config = dict(
    n_layer=9,
    norm_eps=1e-05,
    init_std_qkv=0.0355,
    beta1=0.9,
)
Each number is 50 + 10 x the weight over its row's rms, rounded and kept within 0 to 99. Layers, rows and columns count from 0. The size before them is the row's rms in percent of the matrix's.

# layer 3 MLP down (transposed), 1536x256, rms 0.0729, rows 1518-1530, columns 128-255
103:58 25 42 46 53 49 43 44 43 60 51 40 61 49 61 59 34 37 43 55 51 42 39 49 44 53 53 47 50 62 62 47 69 48 36 52 42 72 80 52 34 43 65 43 48 39 46 49 47 47 58 48 67 44 36 55 50 52 53 47 51 44 42 58 44 33 60 66 50 36 60 58 52 46 41 58 39 40 44 47 41 52 52 41 38 34 59 47 55 46 58 48 47 49 34 57 67 45 56 37 67 50 40 38 56 38 51 55 60 46 65 51 43 57 42 43 43 53 38 59 50 38 38 55 48 44 35 46
100:48 61 77 55 56 52 49 57 31 50 36 42 43 54 52 51 52 58 36 40 65 65 54 57 65 40 26 71 34 44 57 56 52 41 37 57 62 56 35 51 58 40 51 45 49 43 41 58 67 54 33 45 46 56 86 57 37 44 39 61 41 60 48 55 41 45 65 47 43 46 69 45 46 38 52 59 55 36 58 57 51 56 66 53 35 51 47 46 69 40 47 50 50 52 47 47 49 62 53 56 66 37 48 30 49 55 47 52 52 49 45 47 48 41 55 57 43 58 64 33 65 58 52 59 36 58 37 44
100:44 53 42 29 62 33 63 54 33 51 38 55 56 29 44 45 50 43 52 38 58 56 62 53 38 52 55 66 32 43 47 53 79 43 65 41 32 67 37 59 38 42 64 33 63 56 60 48 46 62 38 46 58 39 53 63 47 31 43 45 52 65 49 56 43 34 57 64 47 53 45 49 37 32 63 42 57 60 41 56 35 53 37 45 45 48 63 45 44 53 42 42 51 46 54 71 44 51 55 56 64 57 63 55 34 50 37 61 61 51 50 37 61 55 40 39 40 49 56 34 49 68 49 44 61 57 45 66
106:40 49 60 61 67 51 39 45 61 32 57 64 40 35 46 55 57 38 48 63 65 37 66 31 59 64 53 58 48 45 43 58 44 56 47 39 50 57 59 40 56 58 67 44 40 54 54 45 43 46 49 46 61 47 47 34 53 45 64 43 51 55 69 61 57 42 45 41 46 72 45 56 46 45 55 41 54 42 51 51 48 49 59 63 58 46 40 52 70 60 39 56 59 34 55 53 45 58 53 55 56 54 60 55 57 49 42 48 62 47 55 43 44 41 46 58 36 66 54 62 44 61 55 39 58 60 27 65
097:42 65 44 50 45 42 56 49 61 56 54 52 45 35 41 56 43 53 47 51 86 42 45 50 55 63 38 53 62 50 58 65 45 54 57 62 35 43 40 52 63 49 55 63 35 54 51 57 44 49 58 56 54 71 97 51 48 39 41 51 63 56 48 48 48 58 43 51 60 50 60 47 35 57 49 47 53 46 50 59 49 57 62 59 38 47 40 53 52 45 59 35 43 44 67 51 65 40 66 63 41 55 67 54 36 55 56 38 23 67 53 43 43 32 51 48 36 47 65 53 56 47 46 61 47 36 49 56
101:39 34 49 52 53 57 42 50 43 42 60 45 73 66 59 41 61 44 38 62 59 70 64 61 70 55 56 65 56 50 58 45 72 47 56 56 48 21 39 53 48 43 46 66 36 39 37 42 60 54 53 45 56 47 46 48 57 38 64 55 51 47 52 63 49 41 56 41 53 43 42 43 62 35 35 43 46 31 53 54 28 65 72 38 47 46 26 36 55 42 49 44 43 51 68 49 62 46 37 62 63 55 51 36 67 49 43 42 51 55 46 65 37 44 50 67 70 40 46 58 38 42 65 46 46 42 42 46
089:39 68 62 48 50 60 52 38 57 48 60 58 37 49 52 46 42 47 39 62 66 35 46 55 63 52 43 39 54 59 48 49 28 41 38 57 55 45 42 50 59 52 62 50 57 52 75 69 62 54 49 56 55 44 48 59 65 44 50 45 58 57 37 32 62 48 54 48 63 39 41 40 38 54 40 35 57 35 29 39 70 52 37 53 45 60 56 52 66 55 38 41 56 43 61 56 54 50 67 47 65 56 47 36 46 57 41 58 42 68 47 52 60 35 56 47 54 59 44 49 56 56 55 35 50 41 44 43
104:56 53 53 46 38 55 63 44 61 55 63 53 45 44 70 54 54 58 58 46 39 66 49 62 51 51 37 58 36 54 66 58 40 47 48 58 50 44 66 36 50 61 52 43 53 49 54 53 42 55 56 62 52 80 49 61 57 47 43 52 57 38 52 41 45 44 47 44 41 34 58 48 62 48 50 66 52 48 43 49 45 46 43 54 57 70 31 68 55 21 36 48 57 42 46 62 43 47 71 60 53 56 39 64 42 43 41 50 60 59 44 49 60 68 47 54 44 69 55 42 47 70 45 58 47 46 41 63
096:39 51 57 48 51 33 39 36 57 46 54 44 46 59 57 69 59 43 35 52 62 38 49 50 55 50 54 59 48 47 31 54 41 39 56 44 59 63 36 48 36 59 53 47 56 35 35 43 43 38 60 51 39 52 58 48 51 47 49 46 52 44 42 40 59 46 50 57 41 39 53 54 64 63 49 55 57 59 42 43 56 63 65 50 56 51 49 53 39 30 32 64 50 38 56 46 40 62 54 24 49 56 40 65 53 43 41 68 30 43 53 48 76 45 27 29 64 48 58 52 53 49 45 58 40 47 50 53
106:49 65 52 56 50 45 51 52 54 60 72 34 48 44 55 43 50 50 69 54 58 36 39 63 58 39 46 38 19 45 70 53 45 41 51 38 52 53 43 52 44 38 39 60 46 49 46 65 56 42 38 60 59 59 54 53 48 51 54 48 64 46 48 40 57 47 64 57 55 36 49 50 53 61 49 52 46 45 63 37 46 53 46 57 48 41 42 28 39 41 33 52 47 76 49 55 60 57 54 33 37 53 50 39 47 41 46 55 34 67 46 48 56 37 55 51 49 47 50 66 52 62 59 59 55 41 32 60
100:67 72 57 56 51 42 42 56 54 58 52 46 45 54 71 37 42 54 54 54 60 58 54 61 31 53 49 52 66 60 45 62 58 58 31 57 53 56 30 47 73 43 41 44 31 13 67 49 47 58 33 56 53 46 46 38 63 47 44 38 48 53 82 48 57 49 60 47 53 53 35 39 64 34 39 35 59 47 35 50 48 53 36 51 45 45 33 47 38 52 54 60 65 51 52 38 45 53 49 72 58 39 58 50 39 51 51 34 49 45 46 47 54 58 49 60 32 57 42 56 55 63 51 18 63 42 33 65
113:40 52 24 47 48 67 55 69 34 50 54 50 48 45 55 46 54 56 58 53 76 43 48 63 55 56 29 53 43 46 64 61 29 40 53 60 61 50 57 53 48 54 57 22 69 45 65 59 61 48 49 58 27 49 70 50 34 44 58 39 57 63 23 39 49 62 60 43 42 62 36 48 40 50 52 47 54 44 70 56 47 49 57 48 34 53 50 49 64 53 47 52 44 40 50 41 51 43 63 31 59 46 62 43 45 52 48 42 49 64 41 46 44 55 53 69 44 58 48 54 56 44 38 60 41 44 72 78
105:42 54 38 41 57 35 50 46 41 55 59 40 47 49 51 42 47 70 73 59 45 45 41 53 54 46 57 54 56 55 69 47 53 41 49 48 65 37 48 45 34 51 42 42 49 59 43 71 58 30 35 69 42 40 72 45 43 56 63 41 44 44 51 41 59 59 32 54 57 56 60 55 72 57 29 71 48 66 46 44 60 38 44 34 44 44 58 57 51 32 43 50 42 64 34 62 34 55 51 24 65 49 47 67 59 52 48 47 37 54 66 35 43 53 62 50 53 52 34 59 55 32 48 42 52 46 56 31
# layer 3 MLP up, 1536x256, rms 0.0875, rows 1519-1531, columns 128-255
100:49 51 60 47 51 65 41 26 63 45 36 56 55 74 39 56 57 41 60 45 35 39 50 57 37 42 38 52 47 53 39 43 43 36 41 47 48 67 39 60 31 38 57 35 47 53 40 46 39 65 62 54 48 61 53 61 56 54 66 42 49 49 79 57 39 68 43 36 49 44 60 51 63 56 45 53 27 59 54 38 46 57 58 36 48 69 34 46 42 37 53 50 61 51 55 62 40 49 49 38 43 60 48 68 63 45 59 64 66 57 52 58 38 48 55 46 52 36 46 36 59 38 52 60 39 49 44 45
099:61 50 36 70 60 49 56 59 56 49 41 48 51 54 34 53 52 47 38 39 64 58 57 24 47 68 59 60 51 50 41 41 49 61 46 53 60 62 53 51 40 63 57 57 54 68 38 42 61 66 46 53 42 54 38 45 71 53 49 54 58 58 43 43 43 49 63 52 63 61 44 62 53 54 45 47 58 66 60 62 71 56 46 45 41 49 51 53 68 64 60 25 35 44 58 60 45 57 49 58 40 50 60 48 65 16 72 58 53 47 45 41 38 45 42 53 34 26 56 44 33 46 53 39 43 33 64 59
101:55 44 43 41 55 73 43 44 56 48 36 47 57 69 45 59 58 36 52 60 53 47 39 39 42 43 46 32 41 43 43 49 46 29 67 54 43 46 55 43 47 36 29 55 45 47 49 41 51 53 34 42 52 48 47 48 40 41 56 38 58 41 67 40 48 43 48 51 39 26 68 49 56 56 49 63 37 69 55 77 64 49 42 49 60 48 56 48 59 59 59 63 67 48 35 39 63 62 54 30 48 53 37 57 60 51 48 45 72 66 44 50 53 54 54 48 57 42 50 52 47 55 37 41 57 63 62 52
100:63 50 39 68 68 38 58 44 63 47 47 44 81 48 59 47 43 41 50 43 48 51 30 54 43 51 31 49 39 38 37 70 39 41 55 55 42 42 76 45 55 49 47 50 47 56 54 27 53 48 53 40 46 50 58 49 46 43 65 41 46 51 56 50 38 56 40 44 54 45 62 53 45 62 32 69 51 56 56 47 60 58 58 48 63 46 69 63 53 53 56 53 42 55 49 33 52 64 62 41 42 50 35 46 58 59 51 49 57 54 38 38 52 42 50 53 62 44 52 66 69 59 41 44 60 56 41 37
102:46 44 33 43 41 61 28 45 64 49 46 46 55 42 40 34 50 38 51 46 26 51 45 49 40 52 54 48 57 37 34 52 40 69 67 47 37 58 64 50 61 67 42 42 38 66 45 51 45 55 65 41 32 57 33 48 43 44 59 56 46 37 45 34 44 53 58 56 64 55 71 72 56 42 53 61 42 53 44 48 44 45 53 46 60 68 54 42 41 54 60 51 50 57 43 38 55 58 55 45 46 59 48 42 68 52 39 51 43 54 51 64 49 50 37 50 43 64 42 54 55 43 46 55 52 47 45 45
089:51 50 50 55 44 36 48 61 53 56 64 39 65 44 61 54 58 54 67 38 58 53 42 43 51 51 45 58 58 23 57 47 56 59 63 47 53 66 65 52 49 37 50 63 50 50 38 39 53 52 51 48 46 54 51 63 36 43 42 76 39 56 67 65 50 64 56 45 47 66 62 52 43 71 52 56 60 45 57 55 74 49 61 72 51 45 45 43 30 45 62 47 55 48 50 45 48 41 54 36 49 42 33 45 48 48 47 49 32 28 52 45 43 64 47 48 53 58 51 58 49 56 22 37 52 47 37 58
099:52 52 48 66 61 55 61 44 55 37 57 49 29 64 45 46 43 41 47 37 52 40 34 57 68 34 53 43 49 51 42 69 46 66 66 56 66 80 36 53 61 57 33 42 36 53 48 29 49 54 62 48 37 69 50 72 45 45 52 41 51 53 57 41 46 50 35 36 53 74 71 39 63 49 43 51 41 47 54 35 38 40 61 42 42 72 53 63 50 43 46 44 64 55 46 74 49 44 48 55 39 51 47 56 58 48 50 61 60 51 43 48 48 75 40 39 58 41 50 50 59 39 44 62 37 49 40 57
096:34 54 53 48 44 41 46 62 54 49 41 47 59 32 44 57 50 64 51 63 49 24 46 43 51 60 60 41 36 38 54 52 55 40 43 53 52 51 53 57 27 54 53 38 43 59 61 55 41 48 38 54 45 50 49 77 54 49 47 60 55 27 48 49 48 56 49 54 45 64 62 61 51 58 36 61 30 65 51 57 60 66 62 60 41 66 50 69 45 62 42 46 54 49 47 44 30 69 57 53 33 48 55 57 74 49 35 38 48 38 51 32 62 61 14 50 47 66 45 55 36 50 63 54 39 31 43 52
104:59 41 59 41 54 48 54 47 60 50 51 40 50 51 43 44 43 27 55 55 53 40 53 41 62 51 60 50 17 44 51 52 50 52 56 43 55 40 47 59 42 54 57 56 63 48 42 46 40 46 62 48 50 63 46 52 66 43 50 56 57 35 49 45 48 55 32 45 37 42 53 43 55 64 61 55 38 61 60 55 51 56 47 78 60 55 55 59 29 50 48 60 47 65 41 56 37 57 38 27 39 59 39 49 52 43 48 44 45 57 52 49 44 64 55 25 56 62 40 61 59 62 37 45 57 42 37 58
099:72 52 42 47 53 53 43 40 54 44 50 48 43 51 46 56 40 40 36 41 57 50 60 43 34 44 38 48 49 55 53 48 53 45 51 38 44 65 48 46 45 48 39 40 48 75 54 53 40 37 48 51 29 40 48 42 60 46 62 55 47 46 53 41 39 73 35 60 50 61 54 38 68 57 48 58 37 37 33 56 41 44 26 53 46 65 47 43 44 48 59 46 39 59 54 55 49 55 34 32 59 50 52 45 54 54 52 46 40 67 56 55 56 41 32 53 38 37 59 47 49 50 57 40 55 32 61 63
119:44 41 32 50 52 50 53 48 56 53 43 65 43 38 52 45 39 30 57 43 54 69 57 67 31 66 49 58 49 66 42 44 35 51 69 38 44 59 50 35 57 46 26 39 39 36 56 52 60 37 49 64 48 41 48 55 46 37 53 49 68 51 63 36 39 48 50 48 53 43 38 52 53 64 38 46 38 52 54 60 58 42 54 52 63 68 43 53 53 50 69 46 32 55 17 47 44 50 57 45 49 60 33 52 57 61 48 44 67 59 63 55 40 53 51 34 39 42 56 53 49 48 42 60 38 49 42 61
112:49 45 44 56 56 43 48 44 50 51 45 64 54 53 47 39 40 46 57 71 35 27 47 47 43 57 46 57 53 54 35 47 46 44 47 56 47 50 51 51 58 51 47 44 39 64 41 52 54 40 49 54 35 42 46 62 51 20 44 42 48 35 43 48 64 73 52 35 37 60 54 52 60 61 46 45 46 47 46 57 55 44 44 43 42 47 49 58 58 58 44 48 50 60 53 50 34 40 50 43 57 40 32 58 53 35 59 61 48 56 56 58 75 56 44 41 34 54 30 49 39 56 50 28 44 62 60 63
095:52 31 44 59 55 66 48 48 53 43 53 63 49 36 61 63 67 41 56 59 49 41 21 54 33 57 55 44 46 41 47 50 61 58 47 45 51 46 57 53 34 55 59 38 37 54 40 59 54 43 48 59 29 54 45 47 69 43 41 54 47 30 60 38 39 43 46 61 52 41 41 62 68 52 49 41 34 68 55 49 29 44 49 38 29 56 46 56 43 33 54 59 56 51 53 51 52 47 46 35 65 43 44 41 29 49 45 45 47 57 51 49 54 48 50 59 52 49 47 51 40 52 56 58 40 32 38 46